Weights of a small transformer language model.
Size: 9 layers, 3 heads of 32, MLP 384 tanh GELU, vocabulary 1024.
Architecture: LayerNorm before each block, learned positions, tied embeddings.
Training: a variant of SOAP for these matrices, 101M tokens, 3083 steps.
Each number is 500 + 25 x the weight over its row's rms, rounded and kept within 0 to 999. Layers, rows and columns count from 0. Numbers have three digits each. The size before them is the row's rms in percent of the matrix's.

# layer 4 MLP down, 96x384, rms 0.0927, rows 51-95, columns 320-383
096:507508526479493494453500513452506506517476531501514516482485508484492503484490505520450508531542458483538537513487489564519565464468480453456487478527502507505466512504476506490536535522541460
103:536528495508512474529506525482486508500517510555483542503508542437474501515528491454479494508565492490489495551522507493492482492492462517456513488516480498482515522496515470483457518491516455
102:546445515545501497502498506484496528458530539507512473470490531458495481504490500534520513484513524527464507536499488465517530501502505529482535505463478480500549474483488476499513542508453486
108:492493549517473498465500502501524491503475469476510490488479447510487455507539481509518513467476547478517460481464494505510516485501497470524473518508513514525458505478524482461539474507488524
106:494492473523491513478470495518498518502557472509519487515516485517458464500516480441496480502480490511501502486467498506490481499450476486516539482534497478477496501514494545513486496488464499
103:488501470460508490495528531496524543506464535545507545449452557540477507501503520489514513493534515500506522513513525522460529475509523504460504472523502510465524493457488462496477436458494508
106:524556488475489474530483504519521448508513479464500512540544499504470488483506477486459543525519519518520489510522475501538530468523512484463492512502531503520470465474480497470466503502468521
103:503561487494469511471458520463529486451503512500503460487523512488485504492478504517483494475513480471549482482543484483534556498517473465515526491481508482449473528516489501495542498521527509
097:491448479452454511526521450494506525490505530534496504466515500476482474523477459546491508530469568496509501461537478513521448486548529512539488510487519489494502486510499541506487476464524528
098:491457516529509526505498470496544542480509482493471496522503523499487473502506493544479491530470490519488510543502506525505484464465478519468497520492497469504454483484485504481493476514455447
100:490473500485471478529475484476493533498462534467461490515509477551486509493489527496478494516490515501544475505523511487511523464471503525482511519487455495505474507490553515479511506505562504
104:501513513495504502500503525521504497524500453524516505509507518469496551472510488492491517484515504543501469483523498546489490479484486493499504485475522517502502468513471483495503514501455512
092:492427492492539497486514501458511559521514485520489502509494499475497472546493485509529527553560472492494512479493483499532446470500502504511537462489455522485416542496518476519497510519527502
095:498474503473496525518523487499471491478462505519484536500490516461565504548534484486509479543457477491476504542466506496495466487488477535455525510505510504458535509495497506501498482509512479
102:519495525473516504489474478513521496476566537501474504506536528511503494523488453508479476573501479483516480494558486511471472479498467520492485485482504523510545505513526517516492493483550518
098:523479493504477516506509491496517491532489521506480511505512514518491457499513491465497525526516553534486508558480491497571498523500502519507472476473508531514458533523491443508482506497507471
101:526495495532514489482498481521537541492526511480491510498470504480479522514525512484533508488473462498476451508519509454540562486527527505528506469480527459488497538487509469508530479538502455
098:516474521511486494488509533453497498514516534485508514491481568509545518535477500477502468437425509508445522470512464487464541473484517516463493521491522509475501507467495466509519464516545516
101:547470494502483485523481538470499508486497508492481460526481511559479532479470500503505527487507452496487462466514506488506518510494528513489492481471494472455486520500488485492496505493458510
098:527541486522467532454498503499558492523497497513492523510506488507508525510481521513509470492484515481497498482498500513540534512469467470487471478515486501513497483486508499510480499428487476
097:483488494514484499489480477544527562457505484486451556477522551509439531481529469524479481490484496534478486493460518499525503479491502473471504503481474489487517478484459473486535482535510497
108:508495470463473529507495460505535507508515497517499489523494515538514501482524486534467481469501499507471485508506496510545446493550542507541501527477528497550488494536520473520529511494492510
104:504504516477519514491502519567528488497458505509488494570487463500494489535504505442489520522489536446492485483479501498471490491529477490535562479504540519436466508541521512536460542537483507
098:532517488443487495496471511505532461502518499519494525502467515469476500499509451473475500501542507519466473521436510499494502516470508484503522478479482500507534494470433531500500471505489550
099:514530516505549475512456409482492493530504522484534504502465458459490502496545477520506450459479533468477517526513474468514532533530483519484491484504448548518462513529510500481502502497501499
098:510486519468487489497497492519486503517507428511491526504508508486455505483526522495485532512518467451484517527483517531465453515535493534492525476482531542504471471505508537485460502483537517
101:495466520479498507484527514472473557512483515538518460469531526545478475511510495476509483512475540491512502526505489505481460481461519472517470488487491513511500531503477469507479486498485481
105:512490490523502492514502505522491495522472512531499479526524537537479505479468517466502550447473486498509497512526545507485555475486524504556524497432528480521508506515499478496540512491535477
101:470452486480453475481482475484471499529513529510519531487491502484536468466483513533505479471543525494541502480509501491514472530447510521468499511474519553513471512491485572505474493515541532
101:497502457439529494531502511513503453476524489505498504527515513515444535522494453513511489499480482456508539497437539532518512498516532494489517510436501450497498491518511521496475526529503494
096:488479549513512481535449488499453471540457550522479479492503510487514540504526513493465516519477526504522531512514496501484498489493506476491513508511521474530492500519471482480515506483530481
106:461501455520488512490524468528499476454514498512503548495552487520502486516524539525494526522526493505540499529517536541468493525521515454491484509514514531508533464527518503458497460492467487
094:535484461493482488481501456458523462493490467456488495481524443504477540502471473502534508430496488559477485499462480500530525501483504511482521508536491489500432456474533534500542512515536508
106:494482520483490532453492493532514500533489523534537520528494454490496489492502496439486497499517493522468458505479501493501482525512501479522522526509482488530489507494528518486473511503521532
101:444528518500495510492501498484543508518500498466493484519514442486495547505487497550494548472530538510522514501543514500497517484503481508462472536576477481522474517511496460506477520531529493
098:465445496538510529541508466568457503526473479510454538507482507486513487488484494497495495556518479516497479514508496476490513588513500489501480488492499516492497493501476532504518513511540489
102:489502464509506531481517482460474488503478503466484480522502483497464524487509507508515555505512502533522497533509529511521508475494505486453487505543563477511481478494498547484493465541482470
098:479470518522485497501467499529531550529484537478483539472534507550507470483514484475470531522457521461509497503498475466495479491484531513524518518489495530478512498486515476475475473509519516
090:474487477509466539547515483491450513474523493450542505530526516531523535497549518460480522533489483477516512482532508539502473517523528506439559517463512503497498508503512490513458523498523443
098:475505493502487497525488533488460524514473510496494515519516465500516496478539490530477495467510495485510515501483526517540453492469514476498515534542495524486481539513524490516463458496560477
101:478500469477478504492494514526523478479489510519506520475526432514502518470487474495468471472489456464519506531519512478495484464497523508474504516534465513515494508463536486504514511515485513
105:544470513464503472460477523483457484529494478475476527498480530489525485482498494510494478536469482524516470549504476512503497492544504488486490518526493516532455502480455508464504504507521497
097:437484488486480519482504479472506498496520493528513508511494491517543474530501492519497489496505486492534505517409509484541504524510492534482497499523509509502516516477474537518482522482508490
109:520506575503518502461504499478484512505430512479501517457509463446530488499495499487537533537490460496539489524472492492499514526485473490526515474450528509471466538497482476466496489498521477
100:481533534532510501475483497508528454510542520503501554493485531518482551501511463537498496527520502496494539502520493459439554519505501479499480476480499521499513503464479506474519484495469498